Weights of a small transformer language model.
Size: 8 heads of 64 (1 for keys and values), MLP 2048 GELU, vocabulary 16384.
Architecture: LayerNorm before each block, rotary positions, no biases in attention or MLP, tied embeddings, attention and MLP in parallel.
Each number is 128 + 32 x the weight over its row's rms, rounded and kept within 0 to 255. Layers, rows and columns count from 0. Numbers have three digits each. The size before them is the row's rms in percent of the matrix's.

# layer 7 MLP down (transposed), 2048x512, rms 0.165, rows 514-539, columns 128-255
103:117168099135140126139084119064094145179108109139101146103124050169134089185124099142068143071105094121137138110144080094145114081102174106125119106111124172138163147211080125117076153102098110153087112123131155098096116153075127118114135145133091145111143116137149132135102111155088079106078084150125104106205162134166085172127101098094047185203083079106124142186126135126100113095116
093:088101179123060067104143134135156087110127135168079180076153144135153069129146138166134117117097148134101117112083108127147135106167169105108133144113195123125151171164177133138128077161120111105158127126172122104122128093131113104110117131166150127171134095134102138134125153099149110119089057090073101106088139109104070105149100137111087130098076131148115148099113142181125104101142
102:118111121177108119101195156142130075070148149097162083139132164079132080153191131125209137188176147182072154127133116138150109082119184138114124135140106139123081112098132168127181132099133163128133101132130151163077088098130053135098111099105154116087110163144122155128134135141155184128117140138147063174075124176144097139110129119109154133156074168111156139114152091118197160121162
099:070130087091147091138169132126138127157154132146161102106083158161132201116077098171108121055102128112134135146055177169128126169123131161183166178126106046093089168094139116103184164079147133124129118123104121137137120143112133084141062170119121158162133137146077103120046154091132125111086109108022091168125154150185131122114119099126102189099133141097146115205186090134137113124052
106:116128097110135049117089045100189148129120066100169143156103082169107058141132186148126110130121122106097118150159144106090110124116164146104119084095176098121094118130110170134181177121143128081090109137182184123115119118162073083197129132126161173043129116095159137132121098122165156096110175142100101143127080119122151153069098079080126134158160135042128088127093109125124128097130
104:134096204134114137151108144168126144129158110159157070110103067082150146116148117102100179123106145132130160119107159115103158128124149065123137145123156089117134086149174120135093113157147123100130146140148132058114115131121104108171103190157105121133111146122117090133200118127165161159134166088121201131158086109088103090111079155109168195193101144076112120115133109101148150121128
091:128137144155149169142109075109123097025093117142140118119091144144071138107157119134140128105123142179111181129086140077135118186138072110119140126094106130129116170127128186148126123107091146063131131113173143112135109135145090143158145143149108130147191186074155124075079151174108144173077068105128099140128128134141133131085099103179132164076135142171118154078084089130153131103133
098:153201127135148149093137125127181093160142088103135132076151139130073116146121068127147144135086068088153169142124127178130116142142148145091108130118134123147077099143134128188117117112112114086139108139142170138167192094124115080072131144123191118116146140077118174147117116107173116094136114147090175174179109119090112138171114139177107076146103126149156147076124119061102126124123
101:127131111085091158116150124148073154080132144108115142124100116110153208056095120155085076083104112121124157150151149085130096130128117109136142080138138187095110141072141089123135098093086123150168140101106178126136096101105095131159144095125135077129174127122133179156107081109082102059053122084063140074174081117148106130104134169138091005064085123081116131108123094128128187137080
099:102089107161136125126184135111163058138108137153149110096150127059141109102113148107129108128098159143112180134155089069119117187111069076127078132136140119128093162191165061131083103143100074113162142134125128130124059126105110115172060067068110120082122101114127154099153153146151127166143093083107126050162093153113125151130092130105190139150145094185081105108110169081114153161158
098:155129169079148082129086171174139115183127034111105115129123137075124137194146161106118121087130091121103127123165145134086139182088176104074162141112187129161076097110093145100143128130191094185124165124133135077107093138096150139129103077096107113140087149118113075186157187102112120069137140123102108123130161186196119130133139176078125103107150119079115180078096119131095133106157
123:100120094095106148061142101109151106160120129145124151112087120101090167104091102136116139037116082134070130156113157104085106129074075109085122170104115127143111121132098092105128062068143049138100141117115120164103123110098103157138134096123150091124072082145067134102098154109066100067130145156138112087127075115077091104136130151158100165173096082142119140092140104128119108113088
094:092140180080166158100120160125068136140118088127050136126189139153119130140086137121074164168161115124140158109146135118137079120095131104116143100082119170093117129163121104070188183161101113103123151142174111110114143154160103153100102169081116157161169136117144140169131054134148136091095160135179158101129146121151119119043140123097171142103115109097137125079136125130148108138130
102:152104122095152148111128104166207157138111043148141165050133081124089132101165109117081082089183087176196146118162103131090097141091099115067157190155117117102165108096114129147086117103109148148103110091111099122104115080172148045154158093118096109121171095142103106141124103100110125098160143175160136129141181147104110116103097167191103089184149132120133167150159145128061193098140
103:086083146086102142143091142107074140123082137105136101159130121186140109143156098070104163107155142140142064098161085124113084103183085126141073072128095095116094100095128071120112127092109127179068127080073118084133165146122120130075086165110156042086131113132119085116099165080106118096130134133178096107107107131134155129184087109179158153102111158090129178121130091133137117073057
106:136096097101121106157120059095129150127133105086104198081152118114127074106168091111133120180132169092093111110115149116189153074037128133082107103092149105104105154106124155174118127174111124103110077100089108051088114092158060117149146127153207084127124176142142126145209124090107150155107117108093149148132177113118163131118155160115116072137066147123127097097123154135112167147140
124:113064133116070093139090105135091161093154170108148164053111128125152109108135168139146135087174108124172125194155115051128089099102118060101156144125152140109117171080114136128105134107130127126163147147150167140104113136119164125124144102130100121055188187147118074127086084053094157132084074172144076095117135058112165102149063153106181156117132132088126104184046119082161122123145
098:153118150074112128114125147164156160154038122176109099120060144103098097123111152168162144153136073063150137193112140092108111109138097108136086124170140129133035119062128116140147076168135177107094118121093152157082143141123103103196101177138154106127154150141120108145093048103135136162086108100089112088124068124101147102133139111097114126096151038126153109125125166123142115064137
108:123097061153143150123124171136162135182139141105084137123125104092148162142122115120137100086118123108062130158133090088109120150100137094159113136096141135042106120113127151113135099117071129156157077084113085133102091114085131121132135126112152095094131068138094139129129058147124149057076128062158144088151089129159086148165130096148124106130071138184179110099133150134107159100155
102:198204117098152186078153091076108172139168159137113099094107126187086092110100156169159125071149127158140134114102127064087071085103050109113178104143102147129133166130134126158083175105124091117142124133144137148171151161115151140077074121076114167079144103177154147154149111122118112156135159112080123130153127142178129137105121145070092120094145083139213102107149156095180094077138
099:141100121142134067155156111074129177164107116145131080092189111123044130070153061121125144117179072084112130054110182139107140135084114078097156127153127144112140127135101085156095064157175096124127118145120104169129233135162088140079081133058104092118126139091194123128056137175153084098104118122090179156095126102115125106123038136159153090087117083166123143156060138171119164130134
092:076053130089157172140100128104164114138087099186124137116144106103137083157161113147159075112132168202145127190088135081156126201141112160161160084146096202097183124123120162170102179119125145128155123120115125137206128131099139145155146092149160160068155164149126169069122110117160082180125117158055158072063100132144102141155093114118160151171136135103170127122068174137124144148167
089:129093103070189117105115158099117143201107157108109157147097144160173150155130159127199126080175084063198130117087121159098093126141121133139084125112141083056144166111101060084225112131118183178107113133108127122075157116098156146149187138143102044126124161103098097072150121123150133114149030172160137160125169111107088184105159097140137114121108132099104158128114120163100091101156
102:096145090072149136088117105085124112140068108183099140139125161103185085135131145118104138103145179186147127131091122141135132121106095116115140134105081141111121099133045114140151095065159157186083145140113144104091150131120143149108103100116121145107135120149107127104150103166139181086058063140141090107095113135105091194064112079141165134142119108111128116144103084103084163085121
097:131128163113120110118128103149155110099064069136130188180118172154089101117113115137108140038119136139135165138105135144138089072135144126141099144102088165099141176123155114085098084134088144109045080102086126086159101088096082100105148086105113088173180096152172051141145149122163141134124102116104132136135126097116134190138081194127153155073152130066110084138106129109140126122077
096:115104111108107163122073171136146127142113143101101087100130123073180126159157088162153104137102171126126151110094120145114120141167116134113139143164139117101118168117097126103104112109082016110128134105094100083145121096104071105120077117177163078089144115112154095111109180082148121123112065096136144066063117071100103118097101112100153185098067163207127094145069122116110100163091
# layer 7 MLP up, 2048x512, rms 0.0767, rows 515-539, columns 128-255
091:186161113163199124132110195074083132138140123141155097210083152141098128134136096120154136079157143115116156138127198099102090132099121140113102085137129088119132108082104115090113129108143109167084149105166096126119147145203103124114091167140110108113075165139168102106163076175138118125168176169152105114124151117122161124096117118179157143174115105121119128138116144116091159145124
100:170135164085091155151104124116144123174073091180108119080156059118121143096090130071121016167124089155163166130123136090114126113129071102126149125105158094111198123122114036117112098127166092136118149156123120100115134103076179159154128106140157131098146094133110088152091133090092143171216080102130087134180088162159142098136146157091097144181107110117212129127149150145098123152146
096:133075178128116124188129165126086092151111087170110106171182111137173110099145148082153156156090127093109104121141109131118196116159146112074059149079172231154119097069102142194135155127131130121127139062110139122114106128136135136178134130138118170143096122092124101099068144108172116141133155154164085131115102137106104127184133134087140095131100125151131097091139123162091138209158
105:150103048143108124103145129119058138126117136062159090130122116117084149074181201161081076127079151194171077102141164080149156154098133121132048130063159160150090148110142132163101142152140155111152111150127112150092146119128143145170191124100099083096080146127107112117160084106148112098119122082143124082122185102120189145108153154104102146143177128133070154105105134166156099117100
100:070159196109112101138124118130130129161158150120101093196156140108109129136190177084128120135111114126116097161133137140097106102098140153174093134099130178121101159099136222150177135099155135147113106091102122095113137113129127172108136077189128066157058133120148167102083138168124129118182088144077154101121096156102066155134141131195124135140137135185135090106153161140111126127084
097:201117125180134074118204187133147143197100105189117130166135172104144130115090122148098097159084128133146066071190119156097103087137093124114113136183144140120155120173098115136090160137186150206133129121143181112115142112081132136134092091146109140128139109161047154122115122118100106106115182097134116176154094189142118074133124102143101141146149125146144149119132129127139153131128
105:150089129129147138136058155143086120107085130057072100091190091125067068121139111105065122158131147121068082145123122117075126172072121121074113085165068089151144120110176152090140120111121138117080184092117090139120127121122100085126144057178104137109144094075065123115118049133109107137123128130134115131033136142106134108167188117147152170120174098132080110152158097099097140093121
091:118148135121129071120094159091160132157169120162095107107146103127079118169134084121170193154154111127155116096091094158176145129100159157119078131106127118135152144155159144132094073139164122091064162129121068122157098077161157139073164180139117141136152118130110074113108173088143146172177076124210127197110115186054123152111150080156127191241184119077139114108146117169116087094133
098:124118140135179123129118130070119130128111112094127085122166119171119197166158128164139120122178192081130065165088117114131092110167099186140137146121173061132076119070152157110086190128072100161100130113133125177147117114198136206123180131148039078152190126124080111101159088097145126102129130128132123134129136109103141070126197125154115172116182123093150143097143142124167145178116
093:098150094128152175140130108197141192112107146139133096118131113148134126095143119154068103115110098116105157134128125108142092123121080084120071100106108179061130051186132112102162120146073099116114172183159133128163144140092065065160156161134152074129136152124183149118122071094100107161170109125118111203095136076111104113094145112174083084121126144106137042134092161140045095154173
104:089063163142120151133128140122092155119097139143210123126132169060159109078099124158155170196155142142143128126131154121114126100159114095092052114144114153169110147085175207124118167136193137106152100135120086147124082092152123155192139149176155149101150133067164144154149159143107152067131119134122113063138106140092208064108134198149135182135172109171100148116125191121131127103084
097:132102077124149127189184162143121108175205160135141115174109176157152168147123115148157154135127084133096113132150128142091181183147128116104132123160089097147150133185121107116115145188136150090089122100140079090126124098126171143165086166141143120104107103179110143137050200109130126131140097110110093088166178154159130100201134134117252061153157093109161130071142143150196106134134
098:103121145141123130096094142080133128116172092066106097113135174049134101168082075174218158101135094148119169133160177143100161132102130137131172107123157157146093119116135121048059156158136088095147154092200200195194117157107114147194118153108158199130174134137145109124171165118101087165159141091161070094183113130123113144113156142117143159128098119119066077102107129139132070158104
102:212156099145156139114158097132112120187168166148098088155133091147186128137112163133131126120121111150114145177114125082082130112091141119114120165105123103113129099027175099136160122183096064154174186152122132186137148149075091106095167133087149120112183100101159182134116093187167066123124122111135119178138111143151088102103152093137095125154146112126136074103177179139098150096147
094:108094136117129137154100186169095149115141140131174128157086165115160168098125170131144122125085132162164145127141100111126077119161185113199120134179096096150171098131179108143099151098154101156133092150192170196124118158138158135184097166090119122181117143122070127121129097145107122104121121138102126109087101128161091182122079116175101124098143109156142111157103125120122126124089
106:111143114171075085143114159098101139105114129120155158114105080180070092191149098115068091116158142173118140125125124110120149139050150156052096159096104120175100134152166144129075134138172126198090121135111074127091123119072152181117095205104119074125116111107185102110095194115062165145146151148081106132120155092102161133160133128150135123101079110116109124143089142105184112085094
101:132101093123118120185161149102166136107081143102158230084133098129144134104117161116076179121134121071108160115118142083071141149107182053103136155164133075110106086201118157193145125070119142131111128086088161175080122095063116131115126142190137152079113119100089134101149129125141109060114149098111149126103101114153070103117103114121091138146163113109077126136126074115030159083126
100:084132162109114102162136076081079156131173148084130146121109140078077153118052155127167109113165111071194108048097179128083149132181128174118132104190057115187172140220117119102110172088115164093113120159156095102146087119105160141191180102141187137168151108134098103060106076129137148146161165157117134115151065124080117153067122143161107148144117142077163126077154193159089120162139
099:122105054117134126167083129127169178097097116073130152118056092132105134108165139127149131100105175168088123103070171067157071124149123144107114167123096106063132043179153086120167095161081161162103118138164099128168138098147139127148095172099135118181134127100069123107116126160126166180131148082105062113108216123104164104131210151126119127147181133154138085062149121109028111156130
096:158099097125104193069109156125081130100086100152160159183122174085164162187069157068136122139074136180131133184133130154125126102137146145174112141132150089082181063099158095153125108127071161115148051096131150125129151157165112180146149141131142171194170080183098143115070090082130187098180129149118131148088124129196138145176132121164158112125132133148119180145129192135141118187158
093:202146106132100074094139152092107123118103151162122132121112175128131068103140139171076176126127141062162132063087100151168112121068150076115157148111123109077115100132144198140138096118142086124081129137110134097116130130101117118185097121186110102153185105100135028101123154133050163134123194107189100180141136132092115116164146154159060145123166159166085079145165137095138066154155
095:132153172117109130164130104104131069057100139111187168119112115116102158144138070158078110174102114179063108152186168164148137114114069132146131138049142121112101033111160141068084119084117130142131137147140120145138126090156153115150008129112091135151144140119163130201152068103100154143102152101092129103088097114092187111111117145113135109132178148103125123095120125108141139165082
102:112151194160113141119131131154172097066178115083110105145178158147147163098101113176106130174154076118159087219120058135155136152148206156081184121091149110136098114152117142068100051130144105104111164153150083162176136110104143136156161084129146086156094123181071143113138100202056155089143139118104100070112116177104121133202161155147153090136141091190160116088063098165157111141134
105:065161137148190116100143127110116147136097114154174181136202103092125051140117112155124176146187142169149156137187104145147114113060116155130137152130156137128113183103137119111057109140160101138066094173088120134138109103077115169147135168161121142120127157180132103075154139127139129117157139096156076074135112138143197112075117148185139087133127191141080133117129149109165176152132
096:102140083122161105122127097096071150120134151112174149225113168152146092097162136136129135151180086124153155109161082146131164158153075109108114163111149138107086119175147112188140136138215146077120168078143192124101118135161137154129142133149124150196125127147115116139147127161157154146149127143114133211248154132119146151094120148128118095192114151070184110100099116107216121098110